python train.py --num_hidden_layers=9 --hidden_size=512 --num_attention_heads=8 --num_key_value_heads=2 --head_dim=64 --intermediate_size=1344 --vocab_size=32768 --hidden_act="swiglu" --norm="rmsnorm" --norm_place="pre" --norm_eps=1e-06 --positions="rope" --rope_theta=10000.0 --rope_fraction=1.0 --qk_norm=false --attn_scale=0.125 --bias="none" --tie_word_embeddings=true --parallel_block=false --init="normal" --init_std_qkv=0.0144 --init_std_o=0.00339 --init_std_up=0.0144 --init_std_down=0.00339 --optimizer="soap_variant" --learning_rate=0.004 --beta1=0.95 --beta2=0.98 --weight_decay=0.031 --lr_head=0.00522 --max_grad_norm=1.0 --warmup_steps=200 --schedule="wsd" --decay_fraction=0.595 --decay_shape="linear" --final_lr_fraction=0.0 --batch_tokens=[131072, 262144, 393216] --max_seq_len=1024 --doc_mask=true --z_loss=1e-05 --train_tokens=1401000000 --max_steps=5511 --dataset="wikipedia_en"
Each number is 128 + 24 x the weight over the matrix's rms, rounded and kept within 0 to 255. Layers, rows and columns count from 0. Numbers have three digits each.

# gate: layer 4 MLP gate, 1344x512, rms 0.182, rows 31-86, columns 0-31
# up: layer 4 MLP up, 1344x512, rms 0.188, rows 31-86, columns 0-31
# down: layer 4 MLP down (transposed), 1344x512, rms 0.182, rows 31-86, columns 0-31
gate31:089116108070116098115125098141141114146127115114091116125132152122095125122106110168096103162141
up31:144103146144097134162077117105157095141123140138120146172143139153133154081151164121119144129105
down31:135156145098141136141122111123130121145126082143154140107125142151095146128134120141110148145111
gate32:096147141152134168120144131132097117133114165115143133135133121138133134101127151129130110164124
up32:152106133076128105121135167151114132152105100121087094116147144141135131159163116127128145120123
down32:121123109099137116109139113123142150162163141136101111108069101113124146144123121151138138078158
gate33:120115146160116128130150103127079160080145135070107109123103102134168145105137152159120119120190
up33:094126099142142173088149095131181112126114146167100150106100124184153126152137153151120128124127
down33:135122126125095147148107170133117125132130095156115095128184160101163118116116164154112135118131
gate34:095064157153113098127096112117143155165114078085120092112110182138124148121153087131148147155128
up34:132130171034080117159125135126161118133105099113123118125182141165102123094099130109121171057118
down34:138125090138155133119136113140135074128140147155104098134140144152115152128147187140153120153129
gate35:134100135119127113096161157115166111131079102122138131154157121124107101172111106108133093198080
up35:118088122129137123147178175103113136155112154112120142102124140141139171092116147138075138119108
down35:153128153150097114123126134120097148097155150136146149130130146129120116105135115138101140141151
gate36:126107151080110104134133150088122125127143117138136127133130099104100125115130137143156177125112
up36:071069102108143143125087144098114117108106128132127105120078126165101139121128130079095108153135
down36:116131144175124156136109111132128117100083094116129099136160090135124113154153116180084106119107
gate37:124093163114118140147108134136155141141150151137107097127116131133115099136117146185087112078178
up37:113114097143112125119085130133110189117121148108106146127084106088139157136142122142105128097135
down37:132150133133079124096142119128125132106142117137161104106119122110123110099116140118124086162071
gate38:116153142113155123112141120116107120136123100111182136105121134089167120119123134142131094127130
up38:132118086105128116116059075093103140141141128153130123161142120156140131129134169130137122129135
down38:125161094112124138147149124111100136121106144150138113098151109117136153140108133092131137131134
gate39:107125145113119103141144094090142120126170112134111139110105108133067169108141107110130121139108
up39:111058145111124157119105196121149102112133139131122152123109124140167154133129114170129110109132
down39:115138126142128150103087135146148158131146151140100139118114069095167163157128151130114157121124
gate40:150068143160144121100147104146070095159151153142097128154158070124145145129189165162143104132137
up40:180117093112092107130146174128081114155119155135136147080161155111132134156157122120075138117181
down40:138147126134135137132131138149115120173162124148100129148099131130074137111123098097139159114132
gate41:121144093116138122162101104153109140098165118148157122151147115112104193148144105111182107128161
up41:123098134100113105146076099142170102114127102138110127139146104104122149095100139122101137093126
down41:165124131149113172104181081125121107158126110142129159131122100126102147142105118129103138131116
gate42:141136103163129160122155099077146158157088110107164162192107122102102123082159095139162135122082
up42:105203122122133149132101132159126122122098150143081147092151110159115160087117121117086117083118
down42:171106123114118104102128106098153134095160170127108123133127126111149165092164094083166120157121
gate43:141161106160124137149109124104146153124148115121123102104123141087125167102123124120116119103130
up43:142132140131126133109134109172097098122098124129131141167153127122133094104154129129129119160110
down43:141142151160120119136119155112122100117149120113116158110094150079110165136127112153124118090138
gate44:112104140121137108157107132152092132126133143104102138146177074074112104162153170124111129119121
up44:112099119139118128127142094127138155119104080083118132131125100159143087115106079127118150118101
down44:171123116150075158124104119109134125120112063107158090115144096102167147163123114097115108146139
gate45:153110114156147112109125145089111183129123122144089110101121167082115089134161131141160151187138
up45:133149121109120093182144123172135130111087121152169148158082154147091124117179131138112146149150
down45:107120157099135125121117103116096118103125118119111134119131115086111103098127135129146109142129
gate46:113128113123118156149144134083116115122132167113135130117128121140136155161103131119098126117117
up46:054125130128094103089124135131138109118136097135110145126120154092142140116143110141109172132118
down46:134167126116116116137135137184159081145133124144108137118144108142110134154107143123170151137156
gate47:085120132147121097118130171185103141108120114150128130145135145107089121109176081116109121137075
up47:155117115100095126102150072114143127131117120173123125085121151150099106099109140150121137122129
down47:090129116134132147133176104152111117096112115084091123157130129085134151082092124175123100134141
gate48:131123159144081158142164155109112109152176150114163116135111129114121126124125141148114136114109
up48:082143134133139151132167086099099119097124128132145169127167177128130122124119117133143153132154
down48:183143131119104110188141147134133092130072111133165148096148124149164130134130128180130125076092
gate49:122178089123125161101160097141149113167153142140143173157110084162147122106135147125115094152176
up49:148155131159099126121136125072103104162134111114093196183151171152136092135185102186115164115120
down49:110053117179160143121139120132127138137131112135185131162148147157165137125139084120124125118137
gate50:139133148198120110109146112146122109080172124137168108159131179139164109100105110126143143114152
up50:159136146155140149124092141108142127104110149129112141134112130116135131152120141175147090085138
down50:133128089150123108132114118089149104144115104124080142145101125121153150093115143120152114149192
gate51:129150168118134135154206122118144120136145106150140102115101117103155088086163141128143105075123
up51:106120096091152139120146110128106157150109156104121118092125137167152133139099166158130126131115
down51:124137147099120148138145114142143142139130166143136123164111144155104119136161134176108150176113
gate52:153101159125140098123130138126113097141162127127103147133083105120142140164104141093157130115125
up52:121105142117156113165125149114104106113136174128081140126132109161143133109163144103147097143138
down52:108094111134129119125121154152114145097173164122138116084097110151167100117129095079109143142118
gate53:114093100154111143106096128159101112138126111167161089147102097133130126129131100148126114145147
up53:117097135156108128128104133126134117123122109098125130140137116118127100140124119143157102140108
down53:069157120127097116092152137096127160145094146138177098123113113131156091159126103090154117152130
gate54:103113123115117101119100169106139127145150120107107139090113133115145112072139101152098140130113
up54:152095124158140138118129117103098124119108135193133175163141129100074118097150126104096123127133
down54:121125125150124165114174121101083136176148126123133115176151158112126117105104116093180133117136
gate55:195077129113128174146111142141112162148147129138130112134138154102100168112130139100105155171149
up55:095149167087135101150153133151133103103144107107132090145129139131105127147113107118131114106142
down55:145114139116161115119141155148152158140125163125134147139122102149129122161109126117133107139102
gate56:114104115080137101136164137093101134149113137123074153080150107086103152135137134109161122118117
up56:123122124176144110117142132105122100092127102133135085140115118146100107108118141139161098107104
down56:165168143116082103123134111113155108094119122115154109123133131093113142139149114121129127133130
gate57:109118137150177148156157126150122107108132057133154103138168108110137136103123159093119166112131
up57:130102128174156107109160119116142124135152066159125110103147113089148151120171159120107142157131
down57:113107116160116139127144127154165160147133122143133084117085155161107139136139139127139145189117
gate58:149155112177166192164114119121153178086165134118163131154146084094152148156131137165130141140133
up58:156155140149133162130063138124140109099110096142133150123143113094129076181153084145141118106098
down58:132144135150135157111125135141149114153167090112169164137092134129132150143158105102098132087072
gate59:184080111075122147138089099126144129156148138103109161088119158145098140181109117119117142140181
up59:101116137117154120148155129108117106122191128147107150095139119105136132126144135129168142150094
down59:123182140126127145090143152124132169149112130133121117141108103145141205083123190121172140139138
gate60:114167162139144103113110151114146172201172143101137159130116121128142083095167131104113132149163
up60:109099183122118134106141152162143116129138163160081120107127181160129108097141165177116131114121
down60:104135100115139109091161115114109081163159076152121112134126126119157166144134155097092132107104
gate61:081143150155124124136174133165157150128129116119164088152106127159146127097075166139104104123176
up61:118151139132133142140187106121101144073126127135132138094112158156134164135083146103121133141141
down61:162126128119115092111148134118082102082110166138153178101155112130095139108128150165138169104155
gate62:136125134077146132134180131141084135125184134134133112120123124112146075156152115165192139133136
up62:146137090155172149103150130086129143136146152145166113152118123139121140139081093118161105118135
down62:139108153119139130137116161164121080122150110151099182142159170127173114130140176169119135086148
gate63:131140107069115116084162124128142172147102138133144109164125146154168154114153167132106190120164
up63:147104137175138144181143136114103103115123078133104150099166135108093125130117121107182080129142
down63:112129172126111136095104125090126098080144125095130139109146144098105125175122124147131089106138
gate64:170117098109112112126076130132093112159129114146104174169124104114130158117126121116069136105116
up64:109114158127140128141136119124170110098124135121142123084151140151134116141138112147129157131153
down64:121100149147154111122168153093145206123086183080130151099113108129129120123135146177139137149166
gate65:152102145122174164142120151099096141121176084140141122115147095074121086112113081144123107098154
up65:100098104131152089129124139103141083086109142160147144145124119136132155154127082074134107176098
down65:123093124157112117126123138181133135148127089124122088104090149115136140180109194138130132104131
gate66:099122105109107141127123089116125133135112165099156130122124121121115147140116128103135159118104
up66:117115175133127134097108134145111143120097114181083103137126144104139119092086129114111156102147
down66:097098149171130135121130133160079150093134127098114106130111125136098125138133140155160128182127
gate67:160151103151105126136111125136113107143107119116134129139130087140133162096144136140131132108149
up67:104095141087170114127128124111147109137121060133182085137113126107140115133103185187141146149086
down67:145092131141094126120168167110172121157134124116129131083155132096098112149120129137143118126143
gate68:141172108115137091113097136107138158102092131186119133135113128135068130123108113113135110096131
up68:102137143121147115129126132119144148144150144146115132146169135126164077082085093081181152144119
down68:121103113186124098117151141068126107127086146125128100083142148121121106121105144141121134120102
gate69:090143077119148134081149097139126145157152105165169158100144093109131180122207145141124156131168
up69:167127183148144145131114090150133127187117098162202146168193141141067137159176103125130089196109
down69:115103161137151106086116096120104129152116119117130161110150080143108169152106156120133120127142
gate70:143115122105111140160126135129126144126165114144113119144122104150124122176128122135123179140163
up70:136104166142138167122140145148097143155107116124113128106186111122150112158138122140147084100090
down70:132124119131131075140129142128117142140140124095152114104125121147092165104102112143149121133099
gate71:185114125108134121130135124131126086123117133124145160138128150131167098092160159130127171138146
up71:140122104146152122100114106103104095131136091082131111128153113097109111152144117107151082126112
down71:113103129132104124130122107094152130141159143100109134129161122144110114150123095087101152112106
gate72:073115127165099124100148149175117131108167093094146142102123177120137099124169117111110124133144
up72:106078124111125172103120138129155148123140148104133151124116157105144162123163158117122137168151
down72:121164141144139144089145125158147122116174072123121103120158174094154158137075162105138134143121
gate73:146145067160145150152099170135130153148157136087158082151154114154094097135114108124142114090089
up73:130135097158098121087094080150151074154134145106116139116141138134139090123135098131163180124155
down73:131155096152135124119122144067168139101150111117116153106160109086140107127111145109142133129101
gate74:070122158125089121124153134124127132121083133105162166158148114098105154131113113152104103117173
up74:076119127145111115165139167127144104121126161145143157142138093143110125075142138151147102132135
down74:174126124147143134133119137155068140158130114176159121099082104124129145110147134156151099140164
gate75:148126085170142133105168126150138137158131100134113164146145116145112129102140115129150162094165
up75:118104106156118134123116112122129127159095102132126129166095108144130119116132096106075121151108
down75:101143121147101095114152103159130126118140138145148113092165121136129122170099106173145150118108
gate76:117138153144114090147109082123129144115120112181121127108130149094151144095126160128098107099129
up76:106132134137099135104111127121116140114114132138149145093115162179156091146120101162084127149170
down76:124160097166108131104145090147087126053138143122068139114165141162148113111084133153145194131180
gate77:163169132113105144166120140150182143080158115122151110127110108102104127142142135117100135102123
up77:157105172100140133128154115088189141130152170102132132143116131135171110110163126119123127112128
down77:131128119152118110156119132139142094112140110122171118154133142082142120136101130118091179113098
gate78:126119106128116142141131163122139122107156147145129076112132168135123143118106139101105150113126
up78:167123096092134130130125145099124129128193169154152086100126138097106135111140115132134143138132
down78:137125150145137121121144112134138133097104120101087137123160124129139140135139120134135148159139
gate79:114105139140169125106120082151136149114148126107160123154101145136154111123113136119140117074073
up79:101138123147092089176152125143101136127116147126151131145133115117138149123148136126099144114084
down79:138130119145130125125117139055194142129116146171120102184107134158100151128102132105119133116164
gate80:176154111096113154177127143124133148139140138141144110103120139118143104132162112127130128129137
up80:125095132128122124120141138134132139124091102115158136151138134082118151118132131170113132157159
down80:139119118150116100167123170170141113103140121176131122108131108112173118111111148155160122139138
gate81:106092136121122112149148082126150166141154127125117123125088161140073112142127158120089122128134
up81:151122123123150100135111128124106120131138073181119137173141127129123143101147129164094154107136
down81:157114165120090129140117156119147161133136128141097114134114116146167131115131165113131147099122
gate82:127136134083149153157103128107113155136128107092115092147118151127143120131136152137120090122112
up82:134132136133127151119108095111126147086115131138134119130141159110139099172177193139135095159149
down82:147133136110115139099128134140077120129112148123103120100140116140085121139113192156142144109122
gate83:132122085170134165131100142137114179117096143130140142101108106058124097159136126149107160099061
up83:105114075137122151108136099129115151096124104104105097126151105122150186120148163151139177168104
down83:147132126157159148117134085106125128104157102104137091153141179132105168092134161134142129183118
gate84:090150161120176155093144102151088158174093147153145120129164083115162128086112144098114176112114
up84:154169111111130107080119116087130172130100134105112122117152118097161139103118115136095129056137
down84:126144154125140115108145135170146109156133109113132155143152134095126146129157098111145102165147
gate85:140146161127095067158105153141099146096140139077119168124136105111139146110166129135096090103125
up85:110123117095092107133134090141139105179154156100170131138133179142150150136157135159127137135134
down85:112130174141105167145114133095111116132141122132089133141124083160131113158134138145128120113136
gate86:145115167122098131102093132178121142148185137136149110111152153120135133146133107115107091094133
up86:092134144144105115136160164127131121125158172139147080140095153111131112091117124170114156140123
down86:134151136108116160079151097124158105146185169092124142092134124117106147125138091192110174119109